From a checkpoint of a small transformer trained on Wikipedia: 1.38M parameters.
Each number is 50 + 15 x the weight over the matrix's rms, rounded and kept within 0 to 99. Layers, rows and columns count from 0.

# down: layer 6 MLP down (transposed), 192x64, rms 0.235, rows 155-189, columns 0-63
# gate: layer 6 MLP gate, 192x64, rms 0.141, rows 156-190, columns 0-63
# up: layer 6 MLP up, 192x64, rms 0.134, rows 156-190, columns 0-63
down155:52 59 65 59 60 53 47 56 68 32 18 34 55 34 53 57 58 48 47 36 80 71 43 51 40 62 38 41 44 68 85 53 42 42 28 63 57 73 45 38 63 28 32 48 79 37 46 48 43 64 32 70 51 41 41 83 40 17 42 38 43 51 43 47
gate156:62 46 62 49 64 22 20 48 18 63 79 71 52 42 56 57 56 49 65 45 57 47 66 55 55 71 32 43 34 54 94 49 28 68 47 45 62 36 65 41 38 29 42 68 76 48 46 70 43 36 57 43 50 42 47 56 31 25 35 45 71 52 21 53
up156:60 52 48 53 43 67 68 60 59 26 67 60 56 30 46 62 22 55 59 77 45 51 55 68 28 61 55 41 22 38 43 50 57 56 63 58 34 60 47 35 53 51 51 45 57 03 47 49 62 37 53 21 44 40 35 46 45 45 43 41 46 49 41 73
down156:65 65 52 42 23 72 42 58 42 53 45 52 67 65 49 47 32 38 35 66 46 30 53 52 49 37 31 49 86 51 47 66 61 64 27 52 44 61 39 52 61 72 36 36 40 31 51 33 43 56 40 48 43 35 48 14 30 59 43 70 34 47 40 43
gate157:48 68 73 35 37 57 47 57 34 56 48 47 58 53 35 40 81 38 71 63 41 43 57 47 47 58 63 68 79 53 45 46 23 48 71 90 62 56 52 56 35 52 46 47 40 68 49 57 35 49 34 56 47 71 64 75 56 41 22 46 39 50 37 43
up157:61 44 36 60 49 42 48 81 65 42 20 41 41 66 54 85 09 48 61 45 70 74 61 72 55 47 43 69 52 21 70 55 52 20 34 47 54 72 23 84 59 57 38 58 40 38 68 34 36 48 78 78 57 63 64 42 60 32 79 27 44 44 69 75
down157:50 54 62 39 68 65 00 65 34 34 41 40 78 80 46 65 24 36 57 41 56 87 51 62 52 49 41 73 51 46 68 37 59 63 30 67 36 79 26 52 35 39 39 51 59 42 53 44 40 57 69 58 45 57 68 53 38 67 49 49 22 28 44 66
gate158:48 77 47 73 81 52 34 52 41 55 64 49 81 73 25 52 50 50 66 57 40 79 51 71 55 91 44 17 02 48 65 41 40 24 46 42 63 42 49 53 58 68 41 60 29 49 50 44 41 64 64 57 57 47 49 51 41 75 66 45 42 40 51 32
up158:42 32 73 48 55 51 62 41 31 48 31 40 52 43 31 63 62 27 53 70 37 79 48 59 61 49 48 59 48 42 61 61 54 24 30 56 43 42 29 31 41 68 63 31 55 44 63 62 67 50 63 46 47 62 65 86 48 61 23 27 51 32 54 13
down158:67 48 48 48 50 44 74 49 51 54 24 36 59 59 85 59 49 68 37 62 54 58 52 59 48 58 57 61 33 35 62 24 56 51 48 57 27 68 29 50 53 68 36 65 38 50 67 54 42 66 14 39 78 31 53 45 64 53 58 47 39 58 55 69
gate159:61 63 70 28 44 55 65 53 51 45 69 59 51 62 68 56 52 58 58 58 55 39 53 55 46 48 41 52 50 46 29 80 57 53 37 47 52 71 39 37 45 58 57 46 56 50 56 51 55 44 44 57 31 41 48 78 35 61 49 70 72 65 87 53
up159:39 48 37 45 50 42 62 62 30 40 46 32 17 53 68 30 50 49 63 45 43 46 69 18 50 62 50 68 77 79 36 63 63 31 35 52 55 52 63 27 34 41 65 21 35 50 60 48 62 64 55 44 39 49 48 70 24 32 54 70 42 56 62 31
down159:62 54 39 53 55 35 47 68 72 47 52 64 56 31 34 68 42 50 53 69 62 77 62 74 62 57 67 55 34 39 50 25 33 50 52 40 69 56 35 31 83 38 50 62 64 46 63 68 37 35 39 53 35 27 49 31 54 40 68 31 53 27 30 64
gate160:56 41 35 42 28 52 65 62 33 56 55 56 29 52 56 52 66 50 57 59 57 48 44 56 63 34 87 58 45 45 50 67 73 67 50 47 65 59 57 43 15 49 35 66 27 71 57 85 50 59 79 42 56 58 29 56 56 23 46 79 56 60 45 74
up160:37 58 45 07 32 45 35 60 54 46 47 21 48 66 54 71 63 49 60 50 69 41 38 28 61 36 60 52 81 44 50 47 39 60 42 63 63 74 48 58 57 27 59 68 47 66 37 66 45 33 43 71 43 62 35 36 22 85 73 29 31 40 78 39
down160:20 17 25 75 43 56 57 56 43 14 40 55 28 59 56 39 57 35 63 48 76 31 37 30 58 53 70 49 61 52 74 67 79 53 58 66 88 68 78 36 38 62 47 74 52 54 41 51 71 30 53 44 46 20 49 44 44 61 53 24 56 41 54 41
gate161:47 45 61 63 82 63 82 34 46 47 59 46 36 53 35 47 44 48 65 50 48 41 51 54 41 80 60 47 48 59 66 71 19 41 66 78 64 35 47 24 30 44 49 47 51 37 79 75 33 65 67 44 36 29 54 85 50 66 43 62 69 22 43 63
up161:59 41 56 49 27 33 55 52 25 56 54 47 14 48 44 42 50 53 26 46 50 44 41 36 75 55 49 59 36 59 45 52 72 04 67 33 41 54 28 56 44 23 26 78 76 61 23 33 55 40 45 56 69 52 47 49 53 54 67 28 73 52 50 51
down161:31 37 56 36 46 54 76 43 50 38 46 43 28 59 32 53 48 54 47 39 54 61 48 52 59 94 42 46 29 51 78 92 26 51 59 60 75 33 54 34 45 44 43 82 32 22 32 71 33 54 43 33 49 43 79 71 49 43 49 50 47 46 55 48
gate162:35 33 67 62 71 49 48 33 51 62 33 50 60 61 34 28 74 39 66 47 40 74 12 67 53 64 74 45 68 62 71 51 53 20 62 66 57 47 70 56 50 40 73 71 58 40 34 54 58 40 55 77 40 36 46 17 26 44 50 46 49 68 26 27
up162:64 44 46 31 58 56 58 67 63 39 45 62 71 39 46 52 91 29 64 49 73 50 77 27 42 43 34 37 37 60 48 68 50 49 37 54 22 62 51 50 73 70 64 71 53 46 62 98 43 34 22 63 49 46 50 71 39 43 08 51 49 53 55 43
down162:66 21 43 46 45 85 55 56 65 69 74 62 40 53 56 31 52 38 26 74 39 33 71 30 40 31 43 51 46 63 38 58 51 52 39 78 73 47 27 36 52 77 72 54 51 64 81 35 20 53 59 33 55 65 65 50 54 30 24 51 65 36 51 33
gate163:32 33 56 40 36 73 62 20 56 74 43 46 63 51 38 66 86 43 40 85 46 53 80 41 39 61 46 53 73 21 52 59 64 46 44 42 37 58 51 27 52 53 49 67 80 50 49 56 64 34 56 62 44 53 69 39 41 69 18 46 45 40 72 47
up163:67 38 82 42 46 48 47 50 60 48 44 55 28 57 47 71 42 49 46 75 77 57 58 45 27 31 60 55 44 62 70 24 52 35 51 57 79 70 18 67 34 36 51 43 40 49 42 62 90 58 42 45 35 57 58 54 69 63 37 27 17 32 33 41
down163:43 58 47 51 50 57 47 67 70 38 50 59 17 68 29 70 30 75 50 65 61 54 28 62 43 47 18 37 24 55 41 48 63 71 55 68 57 46 53 45 51 52 33 57 25 45 44 87 52 50 48 63 12 42 59 45 24 60 60 02 46 39 43 47
gate164:34 21 53 46 56 63 40 34 61 44 64 47 52 26 39 62 46 59 57 58 39 25 34 19 65 62 50 43 31 62 51 45 48 57 53 64 58 72 65 45 70 21 27 43 82 44 38 60 37 45 50 68 51 47 82 62 65 64 46 33 79 72 76 49
up164:53 55 41 68 54 57 49 17 31 65 44 56 51 54 48 80 48 56 57 48 76 23 28 41 51 43 81 53 65 40 73 52 72 60 88 64 48 82 38 84 47 33 46 80 37 55 37 48 37 51 66 59 27 55 47 64 46 60 85 38 73 51 44 59
down164:04 25 45 43 48 72 71 15 55 35 38 63 52 59 58 46 50 34 71 49 67 12 59 45 71 61 73 67 49 32 82 48 49 72 67 31 68 61 58 58 44 57 45 79 58 39 35 34 63 54 56 54 48 43 60 43 47 60 74 35 67 72 56 38
gate165:32 37 37 50 61 50 58 37 55 59 20 54 25 59 66 50 76 42 29 48 32 62 44 38 50 40 49 43 42 58 33 55 49 39 45 52 44 71 43 69 68 31 65 22 25 57 49 23 54 43 40 57 31 57 64 59 48 67 52 69 38 71 57 53
up165:50 46 54 59 54 53 56 31 72 57 52 33 72 53 27 71 53 76 66 46 63 31 46 62 65 51 61 71 52 49 43 54 50 67 38 44 49 55 76 54 31 39 33 42 65 62 24 59 53 51 50 61 60 62 54 56 46 45 25 33 86 48 63 32
down165:26 58 39 33 45 61 39 68 58 46 22 65 46 63 48 65 80 66 45 67 50 34 30 51 57 47 41 54 54 55 44 72 50 49 72 53 47 69 42 79 55 66 41 56 47 63 44 48 39 66 37 58 49 79 65 57 75 84 67 37 49 43 64 20
gate166:35 32 42 50 73 36 57 63 47 60 42 47 63 70 28 53 66 48 29 68 60 37 32 62 44 30 34 45 76 47 51 29 44 51 66 61 34 54 61 80 48 51 50 50 54 76 37 39 64 59 42 27 49 65 26 42 35 51 44 34 29 59 80 47
up166:37 50 51 36 33 17 62 51 63 40 39 68 50 41 33 45 40 28 44 72 58 47 51 35 48 53 49 40 11 45 66 67 41 62 44 49 48 40 49 46 48 49 53 64 60 41 43 40 60 60 62 43 50 69 53 54 53 60 58 80 32 45 16 53
down166:55 68 48 46 47 66 57 41 54 45 51 52 48 20 64 37 26 68 61 45 56 53 47 54 47 57 74 72 46 82 52 88 51 37 21 40 67 21 33 62 56 51 55 58 71 28 50 50 73 51 37 52 62 33 64 63 34 33 85 45 40 45 44 68
gate167:47 43 61 79 38 75 54 58 53 51 25 66 57 68 55 68 48 53 34 31 56 47 65 60 32 56 51 41 67 80 64 46 50 57 42 60 45 36 28 60 42 55 60 53 59 78 59 61 35 57 41 49 60 63 45 74 57 40 57 75 40 44 78 27
up167:57 49 67 72 41 73 53 68 45 44 30 61 47 68 53 65 24 36 48 53 71 25 46 71 47 62 60 55 74 47 54 34 56 45 36 44 56 37 66 50 70 40 59 51 50 23 60 33 37 32 43 75 35 54 44 40 38 80 43 55 44 54 63 52
down167:36 46 49 45 49 29 32 53 58 46 59 19 44 62 45 57 44 85 50 54 54 81 56 29 40 58 70 51 30 25 51 47 54 37 38 61 49 69 45 56 51 60 59 28 59 48 37 61 67 65 73 64 38 26 51 61 45 42 33 37 57 46 25 55
gate168:38 53 42 23 37 52 87 65 57 53 39 57 46 86 54 29 67 15 54 13 17 40 83 50 48 62 39 54 46 65 56 73 47 48 65 22 45 66 51 59 53 52 26 50 55 25 41 48 65 35 56 37 73 39 67 30 57 35 44 39 32 50 06 57
up168:60 80 41 30 55 33 50 47 49 47 50 48 77 59 63 38 29 51 65 33 49 63 50 20 64 41 37 27 88 80 54 70 44 56 38 53 40 81 54 59 67 74 27 69 34 33 46 21 49 38 40 42 32 72 40 54 41 55 63 24 22 39 43 14
down168:54 37 24 38 45 34 34 06 40 23 52 67 46 20 59 41 23 42 57 44 25 55 26 29 39 34 26 22 72 66 80 35 20 52 56 58 57 74 32 43 46 62 44 44 42 51 42 66 27 49 52 55 29 66 17 37 35 61 72 42 63 46 26 48
gate169:48 38 67 55 61 49 55 51 62 35 56 52 45 63 86 42 61 39 52 38 50 65 65 47 73 67 53 25 64 55 70 57 46 71 23 45 30 65 29 50 36 42 67 54 81 64 31 52 39 45 40 41 58 67 59 55 39 49 29 71 78 51 52 76
up169:56 51 53 31 57 52 46 66 54 31 58 65 35 59 62 69 73 36 50 77 70 31 37 61 55 74 28 38 42 55 66 43 30 59 30 55 54 44 54 39 83 70 56 45 76 64 40 57 55 44 28 60 43 55 60 62 40 45 17 44 63 46 40 36
down169:28 29 35 53 38 64 34 53 41 80 38 36 43 57 29 61 72 62 44 52 17 64 40 59 41 65 57 75 32 49 43 55 34 40 54 53 70 36 69 68 68 31 28 67 39 16 34 54 49 50 51 49 63 41 61 42 44 51 56 39 42 48 55 55
gate170:44 31 46 65 43 63 46 33 73 41 60 38 32 44 31 43 27 50 60 46 64 48 65 55 42 70 50 48 60 22 64 75 48 51 61 63 35 38 61 12 34 31 71 56 73 50 64 46 59 61 64 54 77 40 61 77 44 40 58 55 54 59 63 41
up170:56 62 58 42 51 33 27 70 52 29 45 63 44 23 39 45 50 59 59 45 42 58 45 16 69 55 45 46 58 66 43 49 63 65 54 34 44 57 49 37 54 48 48 44 57 49 50 16 44 72 46 27 66 51 43 56 69 85 46 50 41 61 50 69
down170:55 34 43 61 37 37 47 63 49 38 42 44 48 48 49 53 62 69 36 71 59 34 51 51 41 43 22 49 49 50 42 42 61 37 49 01 59 44 34 78 56 66 56 60 37 59 66 45 50 52 52 59 42 58 94 46 48 35 50 49 49 40 39 60
gate171:46 56 14 43 43 58 34 70 49 56 45 20 66 66 18 53 40 57 65 49 63 54 38 57 66 38 58 25 59 36 36 29 53 71 51 31 68 58 64 64 31 51 68 37 45 57 74 23 29 32 35 60 76 65 23 43 76 63 62 40 24 75 16 47
up171:40 66 32 41 34 58 51 54 39 57 30 54 41 62 28 61 58 34 21 47 77 50 60 47 36 42 26 39 35 37 50 32 46 62 63 57 66 56 56 38 28 34 81 68 30 32 82 67 74 35 48 51 45 61 24 37 73 74 49 18 50 84 28 61
down171:45 99 37 48 61 54 56 47 73 39 36 63 35 32 50 42 51 19 42 42 49 34 49 65 46 63 48 45 28 48 45 51 37 59 54 66 48 46 48 33 77 30 49 42 23 46 39 55 73 61 44 50 51 24 50 46 63 41 78 27 49 74 23 41
gate172:63 58 66 01 41 46 69 59 52 70 78 58 45 58 45 57 55 47 66 57 42 69 46 54 41 75 39 41 43 26 75 54 67 19 44 50 35 39 54 31 51 48 65 47 56 42 50 45 42 60 45 57 45 49 56 25 47 58 38 38 71 41 43 77
up172:81 00 49 58 59 42 72 10 63 36 48 54 39 70 34 73 81 29 13 49 55 53 39 50 59 56 48 34 17 52 49 62 64 49 79 54 26 52 53 46 82 52 51 63 43 48 37 81 66 76 77 51 47 39 67 43 24 34 38 75 64 62 66 40
down172:76 35 54 36 28 29 53 45 61 46 35 75 25 45 27 65 84 53 30 47 27 43 53 24 86 45 70 25 49 49 16 66 48 34 89 37 64 55 84 40 63 65 58 77 32 17 60 52 66 55 37 53 61 54 52 36 49 48 34 58 72 85 50 49
gate173:35 61 35 40 62 41 21 99 43 57 44 56 49 29 79 19 37 32 47 50 55 83 52 22 19 68 33 58 44 42 74 64 46 60 48 46 49 18 61 55 21 42 50 39 26 36 31 43 43 50 35 63 48 52 51 26 40 46 44 50 37 31 12 44
up173:50 45 61 48 38 55 60 49 54 48 70 41 21 65 51 47 42 79 58 55 43 47 39 56 72 51 55 44 41 37 41 47 58 49 44 35 32 62 37 50 74 53 69 41 84 60 61 73 53 37 73 67 53 59 21 39 52 59 27 41 60 70 60 75
down173:32 80 40 38 44 35 19 76 51 77 46 36 24 62 56 37 51 52 46 57 45 58 58 28 40 51 34 50 42 42 82 54 41 38 73 43 39 48 69 39 43 56 37 67 37 23 32 43 38 45 23 51 60 77 55 35 35 57 34 49 73 35 67 58
gate174:28 44 59 49 48 18 55 59 58 50 56 77 70 38 67 41 44 42 62 48 66 62 49 45 53 53 58 52 64 42 61 38 50 64 61 60 49 61 37 52 33 44 36 58 63 57 43 52 39 54 58 58 44 55 48 41 62 51 48 54 58 46 40 34
up174:40 52 30 30 77 31 45 38 53 53 28 64 47 27 81 24 48 58 37 45 48 55 59 23 60 63 67 38 47 67 56 84 43 38 42 64 39 48 58 38 55 27 69 67 56 54 55 32 46 41 30 56 33 54 38 43 35 61 49 73 63 62 48 34
down174:68 43 62 52 25 58 65 51 62 50 62 37 49 68 10 58 38 40 41 49 66 71 53 77 54 38 36 56 44 41 38 44 65 59 66 45 35 45 19 56 50 60 22 42 53 60 34 60 55 45 58 65 48 57 62 56 46 34 48 66 55 41 51 58
gate175:57 43 49 61 76 57 55 11 57 75 69 71 49 58 31 32 53 36 34 64 42 60 58 67 54 83 46 63 35 50 64 45 44 43 45 36 57 69 69 29 39 21 63 29 35 66 57 59 20 17 59 43 42 59 34 42 45 79 43 31 34 39 71 50
up175:37 48 46 33 34 60 65 65 58 46 43 17 27 50 39 56 57 70 56 52 53 43 51 58 54 22 31 47 64 47 18 37 44 44 52 65 31 43 48 55 72 89 60 50 72 50 52 38 62 59 73 50 51 20 77 68 70 28 49 64 37 67 60 43
down175:56 46 75 36 38 86 41 62 48 59 73 41 38 62 43 46 66 76 40 63 48 49 72 63 39 43 42 70 61 90 59 48 65 39 58 27 52 70 67 69 59 81 71 37 71 67 35 29 27 26 65 52 59 32 63 60 49 38 49 50 21 38 49 55
gate176:69 63 51 38 50 45 85 89 45 32 42 53 27 56 43 58 49 51 67 39 28 83 33 63 50 57 59 47 74 38 56 32 41 37 53 62 63 50 54 53 43 63 43 34 42 34 45 50 17 78 49 93 23 48 62 57 53 75 34 33 53 44 56 40
up176:51 52 34 46 58 39 65 79 40 56 49 66 44 66 55 30 41 43 59 62 52 80 24 70 64 60 40 46 55 48 33 56 53 56 34 78 62 36 72 48 45 71 42 39 36 47 56 44 60 60 49 78 42 61 48 45 31 52 33 32 36 26 46 30
down176:52 35 41 44 42 57 52 22 48 71 67 61 63 49 32 62 41 33 48 42 60 45 09 59 31 33 39 33 43 54 30 63 25 62 62 46 44 39 31 44 60 69 55 52 53 34 47 62 61 45 50 34 67 68 43 51 35 27 64 53 49 45 35 71
gate177:65 50 80 32 54 25 29 61 53 63 34 48 67 48 64 50 51 56 70 67 26 51 44 38 65 65 62 46 42 60 53 51 34 33 29 25 24 52 61 54 29 64 70 70 38 22 78 61 27 21 41 51 62 65 57 24 50 64 28 44 45 52 49 49
up177:34 61 42 48 75 76 61 49 42 32 56 27 33 29 52 24 47 46 34 43 43 47 79 58 39 60 39 66 70 38 54 68 61 40 56 51 39 54 41 46 57 66 52 58 48 58 53 62 43 69 43 53 68 40 55 65 48 23 46 46 44 43 52 52
down177:40 77 44 29 61 65 39 53 51 43 70 13 49 36 64 26 56 46 68 41 40 36 45 34 30 45 48 55 69 58 57 71 56 20 36 39 60 53 64 46 61 48 52 38 54 28 59 44 60 38 48 36 47 37 63 44 54 63 41 59 31 45 78 49
gate178:55 45 80 50 70 55 35 59 39 49 52 29 55 48 34 66 31 53 50 65 81 63 38 57 72 32 20 32 28 48 64 28 49 49 52 58 54 41 39 50 50 42 40 47 24 53 31 33 60 40 48 30 54 30 37 37 36 31 79 26 45 39 68 64
up178:70 76 55 60 63 51 41 58 60 48 49 64 27 66 62 35 41 63 48 67 54 38 79 41 40 54 60 63 39 75 43 81 52 52 75 44 26 41 65 42 44 71 59 68 67 63 47 49 41 51 77 36 58 52 27 83 25 54 54 52 52 37 45 49
down178:55 53 69 72 50 52 39 41 45 44 60 63 61 51 52 49 09 40 61 56 62 81 23 48 57 22 47 43 31 61 78 61 66 43 51 52 59 71 72 65 57 37 22 54 53 54 31 34 46 53 44 30 38 61 37 29 53 51 62 33 52 62 72 44
gate179:55 56 40 68 58 46 43 86 31 41 68 47 29 40 51 39 56 45 22 59 53 47 67 65 51 32 44 47 74 40 35 31 71 54 44 58 78 67 33 42 41 55 37 63 66 40 39 34 30 56 47 49 46 41 67 25 44 62 41 74 41 47 43 29
up179:40 55 45 58 77 64 38 55 41 41 48 49 39 31 53 45 38 52 36 53 55 78 39 42 54 23 24 36 53 47 22 68 74 77 35 51 43 63 43 61 45 58 63 45 60 57 56 32 60 49 42 54 31 58 43 32 42 48 41 54 48 50 62 26
down179:55 46 37 54 30 60 69 47 69 51 31 57 68 48 44 66 38 47 59 30 72 48 51 61 33 59 60 44 39 56 60 35 20 59 60 61 35 59 65 64 69 55 39 44 54 69 52 71 58 30 64 43 55 44 47 69 61 37 57 34 65 41 52 73
gate180:61 40 73 72 36 56 52 45 62 68 57 70 26 66 40 57 71 51 42 57 70 14 35 32 23 46 62 55 45 69 63 74 90 43 66 50 48 68 59 53 71 73 65 79 80 47 62 56 75 41 59 29 42 51 44 75 34 33 27 66 36 38 44 54
up180:50 46 74 68 65 36 56 64 39 55 66 74 54 51 41 44 42 44 61 38 61 54 51 47 69 48 30 56 58 60 42 20 33 54 59 66 70 45 54 25 44 67 40 60 64 72 75 51 55 43 36 60 39 53 44 49 71 63 59 59 62 38 45 53
down180:30 55 29 47 68 43 52 52 46 29 36 15 72 17 59 39 50 51 62 31 46 63 52 79 66 70 35 45 49 33 41 32 41 56 20 38 61 20 40 53 50 43 44 14 31 78 57 39 23 42 39 67 44 55 38 14 59 55 72 55 55 60 56 26
gate181:38 35 36 70 48 54 30 42 53 88 73 26 66 30 65 50 32 51 72 48 51 55 42 54 54 68 32 39 40 59 40 56 84 82 59 40 29 60 36 59 56 50 63 65 21 68 65 11 37 44 48 55 61 43 50 26 79 34 71 54 11 45 40 85
up181:57 37 40 53 67 36 46 78 93 23 46 54 17 83 34 46 54 27 74 65 47 86 60 43 56 77 66 42 65 22 49 61 34 51 29 44 51 17 52 47 47 62 76 25 54 51 13 51 48 69 56 44 55 35 58 61 35 58 40 40 58 42 18 38
down181:76 42 63 48 52 15 34 65 68 43 29 28 71 55 55 44 69 78 38 65 54 29 42 33 42 49 58 35 82 67 52 23 37 40 48 58 50 58 63 70 64 48 99 58 21 41 33 41 61 50 33 45 54 52 32 57 35 65 67 34 21 87 26 32
gate182:39 62 66 31 49 60 59 72 46 62 38 75 49 65 64 67 81 16 44 40 60 33 41 36 51 68 57 53 52 44 65 53 60 44 40 87 67 85 27 47 44 47 64 38 66 44 41 80 18 47 63 60 29 55 81 76 42 64 49 75 31 51 42 43
up182:61 41 21 80 67 27 34 39 51 59 49 00 45 49 60 74 29 83 38 56 49 72 51 44 48 67 38 34 49 59 37 50 49 73 75 45 78 43 66 70 30 40 25 64 12 67 32 28 61 53 41 33 38 58 40 39 57 61 81 30 44 44 24 61
down182:18 61 51 52 55 31 39 88 91 38 63 33 33 31 59 68 34 50 59 31 61 39 59 35 60 83 79 22 32 63 38 82 52 31 63 51 70 38 59 42 32 44 62 44 69 58 55 85 28 62 28 59 18 59 48 54 52 62 79 41 58 59 53 52
gate183:32 84 69 53 79 20 28 99 72 57 43 52 47 61 52 44 31 47 64 57 50 65 57 58 45 30 50 64 59 74 43 48 51 50 65 54 71 61 38 60 15 55 44 62 21 25 49 65 24 71 69 45 47 60 56 29 46 51 62 37 24 53 35 35
up183:50 45 70 76 71 61 58 26 26 54 56 61 40 47 62 03 24 29 68 46 49 79 34 37 43 79 58 53 26 60 78 94 21 81 66 54 29 10 61 76 49 43 42 44 66 65 59 36 40 22 41 43 46 63 34 61 43 32 65 50 71 26 71 69
down183:21 63 85 41 54 55 60 32 18 42 68 34 57 46 85 38 15 44 52 68 58 68 53 39 53 93 37 58 23 49 82 92 48 58 71 64 36 32 60 26 46 60 53 89 25 53 48 55 29 65 62 59 33 74 50 53 29 40 51 38 54 28 47 29
gate184:36 48 37 59 62 45 25 38 60 54 43 41 45 55 18 58 22 48 52 43 71 46 35 69 77 64 52 77 50 25 75 51 55 30 78 40 58 56 52 28 44 45 48 44 37 41 55 52 35 38 53 57 65 72 61 57 59 18 58 69 37 33 71 50
up184:56 41 27 57 75 56 52 45 60 83 70 81 70 68 34 71 63 18 61 57 66 50 44 62 79 73 11 59 45 34 55 52 30 74 77 67 55 36 55 26 76 33 43 49 42 50 42 48 82 37 65 69 59 69 44 75 53 16 50 55 79 49 69 29
down184:63 64 33 74 53 32 64 38 55 81 54 67 39 50 66 36 58 38 48 52 42 67 51 65 46 71 21 55 57 47 37 42 24 82 75 81 30 40 78 38 61 30 51 54 55 80 54 49 71 44 10 69 47 60 15 43 44 46 72 37 78 54 65 23
gate185:29 60 53 46 39 55 85 65 30 54 38 28 44 51 37 39 40 50 53 51 40 55 69 41 39 28 57 62 55 82 26 74 82 55 72 43 67 12 60 24 51 59 43 34 46 45 77 62 50 67 52 69 48 70 47 43 53 64 38 51 20 50 54 32
up185:07 78 42 36 49 52 23 85 43 54 58 33 41 44 66 09 12 70 77 25 58 37 53 43 35 51 45 47 72 51 61 56 70 58 57 35 71 12 39 43 40 62 61 52 60 47 55 39 64 75 28 48 61 31 27 42 48 60 26 57 65 36 31 57
down185:55 45 70 74 30 17 51 49 48 53 76 17 49 48 59 43 38 51 67 54 49 48 63 08 49 59 31 52 59 20 87 51 69 39 46 30 89 41 59 53 32 38 56 46 56 48 48 26 54 70 21 80 61 36 32 11 77 34 26 62 61 45 48 49
gate186:27 34 63 50 53 40 37 67 38 44 48 48 35 46 59 51 42 75 53 58 52 27 40 49 70 54 62 56 31 42 65 58 56 46 48 41 56 54 43 46 52 68 33 60 48 34 63 52 49 12 47 75 52 53 48 24 72 56 57 34 37 26 55 66
up186:63 55 31 21 44 61 41 45 42 85 55 72 82 57 48 50 58 32 32 62 31 57 83 50 57 39 48 64 40 63 52 30 37 43 40 36 43 47 53 61 59 62 39 32 51 47 57 76 44 50 42 36 57 29 57 41 46 36 26 37 38 60 56 49
down186:44 63 32 45 63 45 31 61 47 65 61 54 76 52 26 56 68 51 56 74 48 63 66 44 43 59 74 53 42 61 59 41 75 58 40 41 25 47 48 62 64 36 28 25 43 32 41 62 44 34 49 39 34 49 77 33 43 42 16 46 33 71 77 39
gate187:74 46 72 61 69 45 58 43 62 83 52 16 46 58 17 60 56 78 25 31 73 53 31 63 63 64 61 30 42 35 37 52 65 68 52 78 31 55 51 45 55 57 31 41 61 63 55 55 30 46 39 29 34 47 43 48 50 43 51 49 49 58 46 66
up187:52 54 22 70 35 58 41 41 33 57 55 61 27 46 40 51 56 62 51 22 37 64 57 46 54 32 73 30 44 60 37 60 42 33 52 50 46 40 56 51 63 86 27 47 43 29 56 57 50 37 48 59 72 30 12 54 49 60 59 67 41 59 60 23
down187:44 41 31 48 47 44 53 60 36 18 46 59 52 64 54 48 38 17 66 87 21 38 54 39 47 27 42 65 52 50 54 38 58 39 29 18 56 42 27 62 38 58 59 40 54 44 52 45 82 48 72 64 53 42 53 58 71 50 64 64 27 46 65 64
gate188:40 42 67 42 44 52 42 37 35 26 70 31 42 43 72 45 50 60 49 64 52 62 50 34 49 63 45 38 53 34 61 36 68 48 43 22 42 47 37 58 43 37 65 60 36 83 49 30 29 31 29 36 58 42 35 55 31 42 32 28 43 22 69 65
up188:51 40 40 60 46 34 51 69 51 59 56 44 33 70 40 48 39 46 62 49 68 50 63 51 52 53 62 57 68 50 49 52 30 43 45 23 46 56 54 55 45 50 32 48 53 64 35 56 43 46 63 59 48 70 61 19 74 61 43 72 54 50 43 30
down188:60 42 64 28 59 36 55 51 27 29 69 45 39 45 65 48 31 52 54 40 52 63 55 29 40 69 43 53 58 34 69 32 78 27 44 30 66 68 55 66 50 57 64 50 47 72 52 29 48 35 37 50 49 60 38 33 44 66 26 53 53 27 65 60
gate189:50 28 67 51 42 59 60 55 74 27 31 62 25 22 57 61 41 50 62 78 45 75 34 57 53 68 65 48 85 44 51 43 48 79 49 63 50 56 65 58 36 74 30 64 39 59 31 66 26 42 29 23 61 31 61 32 46 50 14 37 45 71 80 33
up189:73 62 68 42 85 30 43 55 29 66 66 65 61 45 27 81 58 52 28 57 75 17 73 53 34 57 30 45 38 59 42 66 46 49 36 42 44 58 45 63 28 59 32 38 57 58 53 54 65 44 49 45 35 70 54 42 19 41 64 36 37 39 64 77
down189:57 35 73 31 46 40 43 52 38 55 46 34 45 59 40 74 51 75 64 47 49 55 40 64 35 54 30 18 44 54 74 54 67 60 55 50 52 50 51 36 69 67 26 65 26 57 40 58 27 57 59 43 54 14 61 41 57 52 39 25 10 64 50 62
gate190:40 49 44 40 63 53 72 64 79 43 71 64 32 86 61 71 54 39 54 24 51 11 28 43 52 49 39 30 33 62 37 61 64 31 70 50 55 54 62 37 57 47 59 48 49 12 47 37 64 61 52 53 22 31 64 45 78 34 50 54 11 46 52 42
up190:35 60 44 81 21 71 34 57 45 50 27 70 47 41 43 54 93 61 57 73 34 31 84 29 18 59 73 42 25 56 38 55 82 68 51 29 35 59 45 80 61 39 43 64 68 47 37 57 58 39 75 59 63 29 35 32 31 64 67 56 51 65 50 60